Weights of a small GPT-style language model, trained from scratch on English Wikipedia.
Size: MLP 1536 GELU, vocabulary 3172.
Training: a variant of SOAP for these matrices, 4696 steps.
Each number is 128 + 32 x the weight over its row's rms, rounded and kept within 0 to 255. Layers, rows and columns count from 0. Numbers have three digits each. The size before them is the row's rms in percent of the matrix's.

# v: layer 11 attention value, 256x192, rms 0.139, rows 186-191, columns 96-191
# o: layer 11 attention output (transposed), 256x192, rms 0.134, rows 186-191, columns 96-191
# q: layer 11 attention query, 256x192, rms 0.189, rows 192-254, columns 96-191
# k: layer 11 attention key, 256x192, rms 0.18, rows 192-254, columns 96-191
v186 102:157108128091100116124134157118095136122128125119163137124143139126138133081170139159125151146132093193135118091134089167124099114177078149132145125163134117136127124140137103098107212101205074163097144118127176127111100106087144139107197137132167155121087113150157113150105098167069114152
o186 100:141133153124094146131109117166114160091108144111133138118182177067112152105098109129112115118075093141110092159105070150162095126117104083145165120183180163174100145126119135118131090147138098135110097116112153176178151211132171063085103200120175087088157105164084114106132125147145091080
v187 104:171186106124111108119152108148150070089140189132122200136087131128131200206115107138118108142124118068150138150097190073148107093163152120108131127113112132183167140112092141150094104146150154109171114090117155175175157097131085102180107159108119131164114102100096154099125204049180118077
o187 094:112149097145143133088132111097160086134114184149139186144103093116123188162168172179137122123154133107100113121176129111124108097164113119089048154062086088142142177070071184112150065061122125161169181093166138116155155136073077157174147096107120117136127136118120064100122146141092143128
v188 097:083137142156134101098127080097103167117158142127093091097126134113085045129167120122134159104128136127176148115115056200133117119136190146176157083083136123103123112158149120116124178115167105130083127087122114093156190142143122145112174120191138126083044167165140147100116141092133171182
o188 078:137091123140157115137101124132061160159162132076075127137113138121082110077167075092114172114128116154141139143116157185117152080154128145186138135153166197130141104123178107117128120133108084100100121112098108152116100170125118094084104186100140146110128133137119109122188169147144153126
v189 106:118124116093154159138102151110119062148167192116089107137141128158126139106121119141162160164121183130127131144074154116145148138144127099148135114095134104104140098148091146119092121089183067121129133073093126164134190168140133121154136193210086156102124108164224150140147131103137116158
o189 112:142198135189169113136120106115111121148119106099108125143152149171137146069116145128195163154081164159106119139167164192178204164120137125125081115106123117123074161066096106093143123200133141203089121128119119121168150162104124118150120166130113128060109110116122164145109116083150091104
v190 112:157145168147137167109154207118134128137127091104149166105100124118082155129126187124107076183104110102188144085141124067085153169114153122116106098186187095136123175140078145147111127140096134174130066163137137086127124150101109142098091148118151131137136106099093166137078091156153182152
o190 087:122120096104154149141079225120119078136135107087148145140095064111161149146165159120141064157111097143170109138072135113089086153120184141117128071177106107106133156124121100115062200152150114122124121128076152104125154079084127179121144081127161120133099201097130144178077133089101168156
v191 106:122116149079156074143099051115186162090163130148098144118163179088157145141111151186132143121068194131090125100119170144121190144099142118117133205062105180087116067170157100118173093126121105123120165114154149076144137108151169098132078156129117077104149156167125124209119073120126089167
o191 115:120199147058115133118168098229153185092117087142145108127164121113072100122129169130129166137119192104068126120113164078149144105117151135064145085123156161094161160113119149101098101143098131120102116155138127163096125129152176130125116119161116155099162143146182119109139119104193044123
q192 092:214140140162103158146137130117091164242176173165162126123120101128090145115145143081135119125083157143121176135148125076135119063091101118125141122169128131145092170118092124136133119197168145154159128156103138139151123161109179068199107104062180145085112108144070114096155078109103101121
k192 087:107099131127106130141152148111173116222082088125147144183178145129121097131189081109127137119103146128092052118123167173103087092119132116109079106061065102138121122090169142100185108093124171122124099087148079193116128104162196094148167145151094105101149090121126156078150097173120117132
q193 086:108086131142167144140162150219103123126159134114103130078137199082194124087124125183143124146152089098129140070101139054086138114109102085153133126144129109099118097106113090123189127137158116130162111134138125118179158125166135108114105110150126132107103133142100097146129189116028152147
k193 103:122137129172073090097126107077147142171094062089137122083100128110103119132140151121100036141070138105113171125144137150165080109077177126086081103144158166117129118164084062100146161110114151110127185156097101143130140168104184080155130098140131152179120144114165115143120140097124082140
q194 086:112131115067156099120121146027198105106098167179151129149150117155102096143145149075121116138126108145102083195121136183163097120175150143141089144153144109122095113121128143103045144131111162072117174162141074159140116119084108154136198140108113168157101139090132168156123138138192160087
k194 094:086100145099081135132151111113116083178173111161151152178174103170122091166120030107140172109152111147142052105143114168112122156144098133162135093162119115110074129112137145108185091053144138157129069092146145097160090110129120115126126176152147103102110057153109131100154066151142081179
q195 083:157158134130117153140133208112144149255117131108152171115130071128112179152152146061150143103134109139096089119153155111069078026128131125123162102170129157117106158034134135139090133212089126135159127131124113119102089142106134130160153108093167128117105135105123142104121104126108120127
k195 078:144105118113132154115177110099137091255082134145064138138208085107067074125106072127150137101068141153061095111126140094113077093117140095153166115121124112139104089105096131099130115140162193140169155119136085142110191112124100114147126122135106196118106112174169156106146083121077115139
q196 091:172150107082166112159151137060163035147110170143158134157115146134106136149132136069130109140104128143149073166145093133130064154152128063146105145157101130126084149127116109122114141070083114150175138089109108181077144125095089181160154108092129141149095201104121116129124154115140119153
k196 093:125121143118131135173184098149117156255122088111130147141161047183080080196149056112127119106054124123091099125139124117075074076134115106112118124122172107156131123066081139087127103103142145198100092149135064145146119098140132104132151090175153129123129114124153122094155092148155129138
q197 086:129156120133144137147131140083168103225083111119196205129167099102141145131123155067161142144151075101171137130104178162101084125098070121140147103153136088153129115105128119161083120213111100100102086167076142084095134141081073140128174089150112089119143126147142166083109111134060121119
k197 082:116106137092089141112191082129132099211180129145087145151210106121087102164112087115135172107140147188134128129130174098125152135135137104138177092139118131124111096152096149106144080083146181163193182133117097159135159169128120114131178091127148176069126091141160106101147089105099105142
q198 084:129168143156161093134149140116162142193140188177137153172158094131120139148152139043124166108186122141089084147144180153154086071157151150176146140176088138153073102102150108122099097152135156084158175149136154155131128154098116136114118137093153180104109088086133166125160090153139131113
k198 082:144148139090141147067180159126127137221104044146107138148186065096082100167112119111128116115068117151138121131174124047126151120076190147152209054148145083123101154067132139129102154164109160096107106105182094115146157131134127145138122150151099152136167103084130144134166080124119108137
q199 087:154093087117148145117046140118092130084120137104113125117107134135089112155160144136103069149137135124181146122141106152090023077096145107141089127065083154149125136081159113109119160131126106173144092137144060195110072146131085124138167093114177072050133155088154132153140188176145142149
k199 089:133157111150100072131112161083140105130206173147132182091134160145207159116157144087079075149189161139106161091082131175115125110189124143117106110100081136142130134148112093130081189104116082159110101159132098165122077124082126170125121108074131030149130129124146136047133151117125134146
q200 088:138154115115149113099083123167110150154120159199182184115116180217138108164174131159128148084156080153144139128147149098109137151108109206141117092156123159150128090132113101184117136151093088191163134144151101101107093152153107140151089102226170094065130130165126105133130161170129095142
k200 084:125134136124134131140081184142122139073128136101156166049120153105211104136092159155119157098141088129133122097106153178126201141105143142121153114109085109078149118103128079096100151117048060131114150169150150123107130102096113147148155116090160060184139145125101098086099174218127135106
q201 093:161105155103087171111124140163143148055150110109136072098049174165147131160084111158105127159099155144142145149139053100087119172114107086070093129088168110135167118131123174122128141098133078178096093072105108136130153128089115134144183106148137092134150157097114116167127155107125165153
k201 066:113094138165100074150059070107117190100144168128123090117097181155140175096201132121132113123117111124104170183123123179168140117145101133124066175112088175109094130172111106065092121099118133163126129156120170138127128154162197101141087139118121112113116130198099104138120186164144143138
q202 106:155159103111075067141072145134136143163096141144138111099145143153156143112155156118178097125096160109142084119135099127117192183139162084091115132145092176165144233092132148087160129179151147100133154081102106084156139057099125086073106127100072094119097118085132117139145134169176137111
k202 099:132128124148130091167102119159218129133110127157183087107153151149135196083153151132144077177132160114070135163131114105119111145144142120148100121079142149058104162044135123141110157124069104112096103074113111120121204166088202175098120129136100175113134117167114102112116102077123130148
q203 101:129157202122187101156154122158152138125145087147104124118106129163143144165144129137116156168118115076090055152110125150161118106175066140100157065217130163137137162126065164150163124157101158106100127091118197083008092143139128109087084076102194075120150094164138178140136090150115116113
k203 099:082151163116199158154185134176074143086083140095153128170093129135076152104092148174191100114093150126127096166094095148142178148100168168113098149149152115149143162094118155127118140126153135138121102153122144129140119142142074119103127102172099181088112154102143202118117112132124180112
q204 100:140118096128118105083139117129094140153063175131164166148143189191164084127144103170123129150132101162114087077114142116130153137118099087160098040152091119118135172107173099068106122125116138161156133152159092105171229082151139162150156164099120059162108117098122134126078142103113118122
k204 104:157112071158132089133076091144051118163126127158147043097093145166116127170179144132104162132154144165156166124147144113105160118126127073133125138155146087106116126139099122153139052155106125088149161158097130115114250140130144169113170114093176168052103106170097124150133121067144122089
q205 101:075174107154142173131134125117128126135133082080171148099085142075137111061066137087149166096153155120129145176193135147153123112160093178139124190169128118139168101163096123143157194123164127160143109115152128137107111104164071117156123178160119150097083103099165101145096157130035142143
k205 104:133199159189120160156161146137159084121118106119165106137140131109207143068180113083121086154131120191078058101184136134130130105072144128144063129121148140132154094160093138127191113108177161084160144090104147120153129084156115163154087121126140073162192141088148160119173131207116104097
q206 102:144184194102136111120123068159160127143105132153121128183106107087109171091113120166149127126143099151152128152139200143075167117157120143135136177126135117175117123109172117191137183135113116074128169112120126165145161192123123098085130165144122179183103095178083183102184070156092140119
k206 107:107102122172149086096112110134072173090115133128064175155087142134107137144090148125167166111215087137122147176158176124132053164161127178150135164110117104179130160144072116153132104133071150128108132119144111103171085116164128114096114096188116127152144159102150108083178164120155156120
q207 102:128131125122133165120121124071100153162068064155136150109150141108185089061184135096126118162108043111156103121145101127164151101123108143119077124135115133119085158103093182144163121083134183156110129141137144078111112126197127130154093129094108121167088156115105151136093082111105116158
k207 104:142120153123160092153160100146133172131133189155181136115156136152128092097094150130128101151191172125128117106156127104140138126119074149104120164133147104124158129132108081140146078141156156122133047150118197120137140163048110247054155114086136100104120104149093156101179154155167191165
q208 100:204063107186122111110066110171128109143152157152134132099136119156117172145069122130141112135086130114144112209115147132090095125123143111140071155145171152133124111109078140133111113106087153144130145162116165128151163117109148196130120148141132155194138099106155147075136169061119148122
k208 101:113120132160147073110094124144168187151101136149144135133087147215095097128168097138120119158149184108090097167071126099102146125088073164197109172171147131083143134107099161181123090123163111138150135143105126121167111191157103139098155081121131104130105218116118089157129176093116107085
q209 098:151140103186109123126129113046170142087132134138107107073180166170140144167093121099141148156085084119089162095088142122166041152097140143137133144147073095105185107153124108079095132114137097129103167136136104093119104129080049080134075169201153166134145151128099149171149149119115145104
k209 098:136139129090139132121197170112141130134159143147092118165151114184084137173128110115140167070149067084093113135090128148177095112114167121169139131128136178097170134116103101085123137102144119140161125156085093065122117111064121090107130184205115130120141097135105112156130081109186083134
q210 102:135092063153115181132126113115135138128123087129169146128113143134081120117153125148151061158115125161100073088187159157123107124096137159166103110121112146104185123168124165160131128075134160171080160102179099071058132191146096068070057088151146131127173134186145129162128148137075122122
k210 097:130157124117133180090171152124132188164168120114147158122091110163152097145094172118112154061168210123116068136080161094136090149092142176070166132129111100174145144142128126138140149141145172165137105134180159121121101046089118160133100092140142074163111139102147193129075120121140113115
q211 102:120140096121119119137172124152197122148186157145198108159095124176149070138132180098131159134092142132158189129193131112149160168165172109141172112140124138195124110172135128145131171094136153111139150015174099113126143105094159111138086138104109131074120146171126114090105126128119171152
k211 101:121158109156123126142106153136122152121189117117125106169063092127167117123111203130153082059135142078102127168156112096142123185119168149113134170067110149106103188159113113122141180062121077155106155101136144142142126109127165135159154145078142108136124126091103120076083152103150162106
q212 101:132104141058125159117060166156162142113134122143122138174116162142153112150155145092123128118184210126106139164167120107133159211059121137129082186142175114160091165158103159191156084137121156173090104110149137100104130106077101156100096080098129102132070157127101157070141117169137097154
k212 099:145065167106124087125123133121133154112101122131109123132069104131151146118076165182137093134131144096168095175137168170049185094107112100030133107080108085141145188096202159111130132125123092106109090115122216158132140152123105120090148126165184095191128227116123169145116100139159180146
q213 107:121146201102145108194152127136151105151173129127053169164122113126112143091144091157113188162134147153082113100110129102219116085139152122168090183093092068134141142155155136122088083100168135116092128123140114124107113105106109173155161137144098125181144148080123116147143096076191098121
k213 102:220159115112108145160145162124087095173104135164092103160075107100075134129162099105083096188089114114145202192193167123102122146150129127077187119215117110140118163098157096115137119139159138096179157129130150091117121125136127101116137116087133093161113109165127153117180108096145100174
q214 096:141173157135098095148123126108154117166137124178149152099096079117180058131129116145183117120162112121086129130168103078130088159072096134102109211155136116090037178123189060107118132134163097146150149092147079141162108061109112206077081090129103116157145130175083134118085094128123105087
k214 105:216107089178145127172077105156119170088169155192117120036145126120130135123093150085208115100114082133116140147108111121125109179123129127123097153155113139132115184159120124122065162137080148118106127116147108112048173136088118142149151172127120138076081160164151116102160156176154116122
q215 112:128107092150053126123131091096120151131169120099149152091123128128087124166123081135140120130098133064115088129145121162140176114180144129133160132137084100130174116122108139095111101084173064107126104128151105177154190135102118084121098082131112113085148164135113175138075065082128147147
k215 105:176159081112132114071122151148137190098203093149137132111063111131173181122132126120105121159113157118153126081141141063158123188168117148155128154108146174142107170147064097090149124157136125182144104188103136146132143127083121112100102103159135130150114105125155175108116109152116123113
q216 104:161167150077046127097127113130119121112181113161107157199128134159115089172062139172129161082111125130109069133130092092126168164096117132095155131130153148193108137132217187088085113156188117176003140105145068146114097094144130176102195155134186125110122117087128130095132131105088138120
k216 102:157090155137109153142066157169124110182157129137172143129073115165158147106133102165093123150114151080133109113141156135124124130117118071145182123126074125160143131109138132115115145133101100117160112132099093137156170112188144162086082148199164119132150141086152056138162152166146135112
q217 094:035101088055078159196182132120114095125111160130126202150102126118113132099125153134119092152077143077131109124125079123164123145149110112182157155171189084190115181125194164100145086167124168143121104179149170143129193048118159072177090103089169122156158133164152135126119128134109110175
k217 104:136159115089125108140097224142152124135069117094091127158082117082070137147148161178120094116135126093129146140160136092062200057146133121125201093167160096149122111144131139071132035186075103148133097162132128113144192146151119118108154083138127207132157168107155202098148126131036165133
q218 096:160159140154082145117139103077076097105160142150086095109159122122064130186123180197090170135102086119136098131134126138152129135083112078153134113076088138172123166119185161107104109077122139131098127104186098083051098179133185140112130135158142149128110151127076169175134175140197124182
k218 096:111053153099145165111162150104104094165158112168134091146134139089107067122130135106154162163131117085096148189082135091177154054145083138131204095108169123096117127108099125120151147146116110142141116142146094142083189156130170087120128122142102137141152108173151146091151103146110128131
q219 105:109109181086109171091158159174152110134121157128124129100145109145114093185076181135138180148119110117157129085126149144187156137078157104066083110123181107119158173160127163072150131120137174197104136101149187120142080133132107204126122133121172094149162144106142118165095124102149149144
k219 100:109066118097143193118123160197117127163123147116072124164128121128131085159136122140121114148110145084175127158135113121142122132144166094101142162176160163133177099132155127085134064167020083150091147143117218140222138127087080179105137108129165097109073151149128120159099173081149142199
q220 105:182081130183144118121149133174119170147146093176161104098112134123177091156124091168093210218115145224136160127070161132135136139169136090066161149132171091127172061130147117151102101125127100100149096124094124145183146184085081107184161076148132156165084104151108176130214137138150133148
k220 092:131129078095125153113078140190113135113119134183147134136119161112135147151122152107129064130093060102111126158093148087128136145155126072149177155127123096155098189135138135184169079062156095126200178141070154169103096153164124077147097093160124078162080084156143084125158110089134131101
q221 101:105124154087147170074152069101139081131183116116161127101129095100125087110156167156107069140180108069109096154146144111147168123123118127125126112113128143129150156085141114119143164175090171154135145125141174106198161126092097150128097117121130182126095110119114142171150155119094161120
k221 100:194110087126065152122145132166095150083175151132133154132071144168132120168120136121130151140147126117134108147124055115132172124076135103155059127128181131106145168138176081138160083092116129148133153086092123059106122208077126177089088124117087132159113130155142188141138156154193129099
q222 106:136085171130079112188105132151186130138107109082124088077114107149154063171127138125127132156092161129141081132119162128063172195095116178120078137117191107212159109116148136110154158139148131085119131154127149094192118153162108117046114076129165132113121146166141164083181129121142108148
k222 102:150094115110186146115101120160076148115146099146154129100134156086189149146045143137112105124146145072095095093095189116127136111112135068103108104071132091103162147138109127183147083112029107158150152128219130117158107111122081175111090098135190132099110125130165124061107138095118118146
q223 108:105106101124169137152126141178060111110122135160100118148102148109100158123134145167093105104155115095156121147071104062130156128052114125151138189156141169149162170127080139108111159152161099123120159142132132100123163105150143189159129143079116112097148145111189113141119112072096130085
k223 103:133131128151165126175159128194074139161125111186154164104090121159109087150126119099078116130154114164140118090181131164134126093098119134092133100169147156184118096159217151127061092148113185141150164146123161167142143107103147142112118140136089148130106143165157109160113086145192153104
q224 098:133157102142117147099113129132143135124149217117087143116088086102106092145119097090104119159130097153135041068092120142107149082093110180176140172128123110114107143126216137168144139088166132140133136100107113097069205141129135138163096166178112115162153102143124133122066163153129184150
k224 099:091143094113117131096121097127153133173115077143095107174191148134100116132114126132102148168162168119144135159093129098101175169159128141142079141112168168143122087155082157076130165164040078015115161174112144196074120150137119159140138202121204098132109111158129154099108141179094115127
q225 109:179151112129160157094150107132167158096153141096101120114161127129106103132176156131160130101094128130094056138114162090146107138076085145087151132052133136135146141149099198138078115153144120114068103094121122121120129161126123090091114111087093126139104069146125184099066178166038131131
k225 103:083053119188089189148127099151122145141136152115141162111138144139140141102071134164122136155158163084105105133070052113162119176090114147056110049098142152122128107139122160168092173159153108079101102161090123117070106125136121141098119127102080138146126127156098189131122124090110173047
q226 102:138131125140200107062139130140118143131087136089047152178165137100091141097142147117117144099143110096123135138165138090169128201124155129048110115166111094145154130130113151148112149119166184099175052110143121093168090094135067165141173131154148132094094180092113106108078161176158113144
k226 100:138187124201099124166063146111078088124125158121132127157085074118230191179166112168104077149095148212156165108145101158113132154074156069166090132105132096181129164184189126116135087163133128111123118152072123122168159085046161158133166140149144116126143185094076175113170140129101136137
q227 100:155103132116095106049125128162118119112097120073126125162176108096142179076064128179113120136153109152149111186088124124126111126093159118173125109152142193108146129156153168199124162137109168114131027101155125148099203158122149149129075084139147142065104133151118169135096126156148089171
k227 100:117146152119120183079142137134138183154121137104153112131061160087127120125103138185085166092121082174147125147127139130144169162126101169076070101089128115162140086106161120193137131143096084120092130187137101159086060132169104148082173092130132142105148173130154185184100141162169137005
q228 101:076133094126129159138109134130162140126135127123105081055151120150145175119153162059078135159155159157103078168135090075143152132126140108187167089123150140133134104100097073155077142136132110119124083141132180077114168124072161084112206058149160099162100052188173109106173130152145173076
k228 106:100153121128094066121129082101089187171151055141146193131191112080084116163124088158151115157140142103098080112093104100079193087124108115118181125098103116102115120111178120118120105117057081132186197117137074166171077097132175128132074147128104133172141124159118132154077131123127112083
q229 101:123176085103158187126129181113163101139086149137168113107090119129148114133077161109159125114095107107154133143160149137090124202115135161093128095104134094098140136111138147097139165147099079166090169148139195131098155176105110119110138132141144079131072144134134125141154144165167148141
k229 104:129078163081148063101107086104177135126158149103138129098155118129097143142128128120148178173156108141052132118160139101111186099150148164149129153133120126140126140103082044115127145146087128198088142097079116121136199153082146048163121105231129125121148162155111145104078108113117165118
q230 100:136048122125119126151099142072067111109133152165118149133104118156072067121087211185078174138154147137206097193137142108150148082123102122126196130162166127131109122133142164132135136139180129110149182167144061156160208123166127100058146137077119072161130113143173099095146132084038093150
k230 104:096127166127137110143110174122058185158050101139137164091085154168130137023054132139113113119118118158173133137100127115139136107103067138148136090131201149125181188150089174153154087146124110145158146126124126130182093150157121119076120099121105125129154120112125095137141200146183118175
q231 103:139134132141174114121170096132193113104104154110128031102145097126129156183084118121119142081120158092137115129091126156171110216092122167159156119123113161148155112130184179142084129090131172170176142045119143155099123127112113104125178119123078073189110192117144144086133072107120126099
k231 105:121146181168166147140171128168123169138133118171093110115031124097085134100120121228100059151151127147117164121154121123114175126115147128157151082138064158138095119135145118161110137069112089153146132130162133160140122119156115082101148144100129180125119123096128155168159124129143138095
q232 096:074158160133129166130046146159181137144080137167205140105184109116099108151115129157113171229146140148160090095192124165184146138194174119152124086165095120094144143099139137126134140126175120166179128102184139085116141119069150149157135089052137144102083138096115149109130128115150139090
k232 097:133139097101159143097111103110067145160103147088116106141132179121199115149175099101143077144097190163125098162115080169113190049146041080122139138136145138129149132155150091155184061115098099156124114131182126138111181119142152169113055110126153128120120138152133152160127127115162086105
q233 099:151055144161188163148139172142095089096121203161168117094165072114139116131147122121086116154173093102157162153149128088162153103095101113094092108138082113113131136112078149149188099132136078114133146208108115036078141111090148140112099105109112136181162139119178127109198162076127108105
k233 100:117111120129174131196116142133081135106074184120126134133072129090104138101129107091097173188119157136118151191117105101172151116126130174094105119167146090144164145112152135171122097139126161149100167167098149095154183156078101076117127110107090101159171126192105103120138101152100137172
q234 103:128133152100166096125130090044132119097113134059117140111099122103150184111152134082120148061155202099137112081155086071148155115090124162125119116152106147122094122092148099097108093126149168110059091113073107117163114099186131080111135156162154106204111150177181135094163154119129085116
k234 101:127179159177142069156129142167096112122159126150091076065181145177084162138109137158145107144135168168096151142155205082112086080095160096108140156074114132172140134093131146086076130107119134118149120184066082114159157073138128137105108139115169162146150062078116117103128193142106189155
q235 109:159100134146148119103116103073141176111153085239099130161087111133152115185136127107113192095108161140174102103091167111169148098131110144078058185064110167165147181089125125178115146147137118142115146114104055168148109150148123105097065167111140101101137122108132118130114141104104121147
k235 105:113104127182111070152139183106141158169110122176109122118084135172076099047000131094172140152131197183146104136167145157187099095131122125128122120095142142080127189176113134079161134042131110108123123132090123143104109122146179109107112119120195058159117112143148089149165202114146104159
q236 097:126086225095108122066147104141116061140108128115093077107113107138118124106107144069142115094128127146097129126134123078125149100125086128106140146121110174141164152112162108189136116140148101137140112109114095165095074167125106153110141062179134073208168101170152131163111094135117151094
k236 102:101109102115080081088155121130137154109133123141183165116108156101102106093118057174167135146073114176093118184092103129114096114090193117179106138128167137145120116063208120174064076167070122154141095152140165127138136061140150179120133114129094115125070129193153105117130165121113157174
q237 106:107113120146142145167175149098067143117143167152092107160167138143103174108124088170105070085074126166092058162055140117105115138171075085092142143097081152139131141168119085131131136123119115099137139175094106110082060121225131166092104100126153160138122104126086138119100170155144164114
k237 103:138105113168187137087151150128081093166155128105166112128081062180130095117056105152119149162143129146041138076115140125172111128134114185138153115107146093163126169100079120148146131121169111178139089125126116103084113141162120101153115155150168136104132109162084156133107091160105149150
q238 105:108114165196141119157111162113165099143115122083169088148216084163138131148166132091115158107120143163092150171168130109168125103111136141149083066126169082088113121093185116137111130147125087155062100110154101105082100132108124147152130156194163121083120134183146159105098141137120116145
k238 104:085108149120144121154136166145093076101139107088116107103172132170185134026139170090160186126115114152102144173087118163121097125159159132057129153157151114134107139160117100160186132080075085164104085157144117109091140089138118136061147115165119133142138149093122150129101190098128102132
q239 106:142115101096112129100096121130114144145151150186114193107106103125199132089143143067149165102204086130105142112076110119158100159220115146138169143145111124106117113131131148138089159064157159077169154146136108126132190120128104163093110109112063151086118139137075155129189106060115139141
k239 103:092126107151137135082087146048133162127127143165145138129145136093152200155116080165139131059095107114100089150122115122189124130149145120179113080142145086111142101121080160115098131182132096095175170178142087120115093114177122155126192156110109150095102071176117074153120132157163117168
q240 103:082160118203116161155108159182093138150061122130190166182084110117140094153074180172146137138137104124119157182153089159177159130164134104084103126141146164150111102118153130122078104163133205108099095136171135052103109122170132083098137128210147136058130108095082163165131145121104147097
k240 105:111091172132152186165099151166083112103145083070132164132118056150147127086122140105126104101147164169143113147108198135166092161141162153162134156145126124168066101099154146129170144126144062114189117144145114024148166132130156179099129040173152106107096177167111179160150167107150128131
q241 094:158143112160129119102125123064136148159108126153131132107121068107138105189040065134136175167121141118138129075105102175166176109083138126163117111134191049112117085114035128150130157144155135159205084114085172133109128154142084126143127146080133089140141177110083142137131081231156109096
k241 102:081114123150102086167169096113150111136118070142111164170219141133122097172131162098125150117108123135137134117172124155106141130130064114132143077110109202124130142130089125096133067131104112158136101142159125146148182215111154086089116179154142122122148136131038142103153106109124112169
q242 099:092114151085130112133112154124145135110159148174156136124118047120164138103182132102176061165154112089121148122071147114099118132109092161113146148154109108161086153066128145147109140164044171160067146130162097092116117148102125161101137143103111115128177134142129116127125157134147152213
k242 100:145068124123187133103145142126165118095099186151156145084104135128094117101117164103154169108129121106162145118120082129133126120130111100143121149193132144079163127108136153141096136188173155130182186127131093142130138127106100142140190060103137121159146118156189205124164190123104184112
q243 103:120137102108134091106182175120117109124141086115129133092125072195113156158126080130119102122136087152151106085106141149122157152122137100123159110148168161162166112128130085132175157147132125152145099116118120133126146166130050129115149109120153133125167139130081059163101145180159134142
k243 091:080079121146134135124092130109083072078114097135189182141128141082065149155150180166175148121126080138143122117139090165076156175126126166117115122165176075113112141145104120137181035172131123165085181134108100136153137091132101138104108124134111100114152161120147098098117128161079155078
q244 100:109090179130145174159145144124130147144194104085062176170118118121102061161077109125110136146128120153129131123153155126135143130156123131136111125102106137126147102172147101119139159086133134066164130057094114131149138109067090142133166156130119121168103096112135133165103125138151108118
k244 101:140131130146108084080104100117098088155111048163040123129084145154073093193135140094096120137061117154116163109114112092123109131113173112073133158185139094069131151143103107129154148124097136078143103118124118108161093138079193174156134114147114167159139182120075109139162094102115154145
q245 104:136153174116103118162171169126155161133137123152054147162189151172130148084077143134116143109114170105163140210122146111125127126152053132136158148125168144129125102078156096116162102133104103132089118177154159050131140120084092155159051103146130132141157144115120101107137128115109072127
k245 105:136086164065144120127155163107116130068069115201082130068130117138076092155147107114149180181115135145104099147163110114169166140078061109144092106162142144142165159124159100044130133109108091141141122122140163165109128181174085158168099110142113125134160149086154116054098115101116094100
q246 101:126175208097216099105162124113112116117078152196165169155149156160084110124114093163155148135133087141104126085094124141090231106119142171110111048111119161137148094108143091108140149084111105205153136137123161189091099143106170130127098140145107153103165186112148064120114137112101131074
k246 101:117131125147091143117138116113147164102117131125101169089161135165070147166117120132122163103105168127140156131184098152153173133110071172164108175165166106084150081146150109118105127108116152175133143115178178117066160086180107114133135162115139133131143103084132090078130121238123118075
q247 101:178166111136195040167112061101188104098125142127125132174136112096163181157129104144077148135093112162108199097140135147166119156137185065131135135077120120133218183145095082127088172046105122120143135225113148113133105115163144119130087138174136164103149137101135160073109163106170145142
k247 102:079153071171108112173153117099130129104098153143094180128150103138124151139155122146196129112145141071117124089127114157149102087118068134163160156101082111104125115178145181152174159117111098138146093055113069150102142143135144066137152124112107180148065146187066110106182082132164097163
q248 105:180103161121120176114089154078096154105131107157115170138172117124111178189143194183071166107136138142038094162081073168117154147122093097144050087110148124118079096152119167149156107129113172142084095084129154172159090188153147147120132154130146120105112135117187145112194095135105104066
k248 108:112133126153106134077100140111132113182091054129106105133124108114050123178114125116132173101126149102151123165123169144123149093120112117145147142161148141147150159093171162187117194095092125121122142114169164166144139128135175103077117167144105136135135118071171103183177128235091066134
q249 105:134157142085138166136133106159098168103080064155100125114091139046141086176089153082071171181090136091159184129178129146124126129089117138135127129075120148190082099114131153137057075141151075103119105129157101135165172149155212115176136112107095149137146116167068175149094122118136134124
k249 104:172118199072135060135153084132148172079114119136150102092105171112111054124077133119138074141197122141139169123112133095141126122126119163088147140095138167190119095157167123115114113129163139164146065176146135136111169165146134143169128083155145096152124113178159152085133141103174178086
q250 104:133124148130116114088124184175126129084136159142115059156135184099110112086144128139130069130173177151111069118070197119161092120127099100161147132141165142084143132152150092127097112137186186134144161110110152124142172082178089127098170154166056185130060099161142090161122083080163156097
k250 105:163159177106071141143093125174090134091098100133145086162163180134162148161171120184085075148145101153144117134070117078118128103130145176109092080105143115110106137158115132091148125157120089082094134136120141138145050145112094120133132186093131149164054090138156154196134121089101159183
q251 105:153143153182150120104146125143129142133163167126149135115131161169127157157131118121093146148187114159174139120122202165070158113131129162121157160154150150174120127104107131083141159090064098191209097103131117089122079108164144137081197084115129114134106116143137168144125154188127121115
k251 101:128112099126127168057180120136140155132154170125127154125184125053131137135110095084183134151200095094084182121130132155093141087113132109125117105149143174117099140082146158149171141155133123164150145146170132172106136107137170136148189157170176124147104140076106098120170088104078139087
q252 104:127120135116109086167173124145123160150072197051056077117129145140135158127092173112143141137120101151120169164188156114121125139141149200107130096112164076059081179135132138129161166099117175147109124180126092067100097139116146055159140095147027108076124126129088134116098082091100153119
k252 103:077188134126140148150135115113131088155146130182170162041196126075130169115162172067138137107105096090083148187138110130117118151125105133140145141056110097135110116157168118073157217148088114043146110139177111182089162164109071106139143161135134117120093147144137140117142158075123104112
q253 099:105117161193095129086129083117184158128098080109151117114183112117208137137154123123136151109100095134163114061095145075129112144109170101087088130097111151151144149129104150172086134149132119145102065087164079130113099147147194118095082116089147161072119111154118124141074112179212123189
k253 099:126148116113123165099185158192189174158158152162135138148150148099143120115066193094142124150166094143125175110104139106169120149177118137058105147120060112128142082150135068166151138115108133107093107154115081183100109094142122144121212116130144093093148085174075163129129177063104183076
q254 102:137116107141124062081147133128196100188111125107128109133183161105168131101146178173159225075127150119139175143104167111125120095132115128154100111074157109154139155163111186082129150154182137094105086149167127197133112101131134105160112126115175131128072143102201146092091076137135118092
k254 103:071156070131070134138129128147179134170095159194107117158136129079125160123125103100123141117156172132158140086203121149100065079124134089106137082121114119179109124134143102134101127135110120100073126091159155167164158147153175101095096114137149141119077161135180122110117166113117089125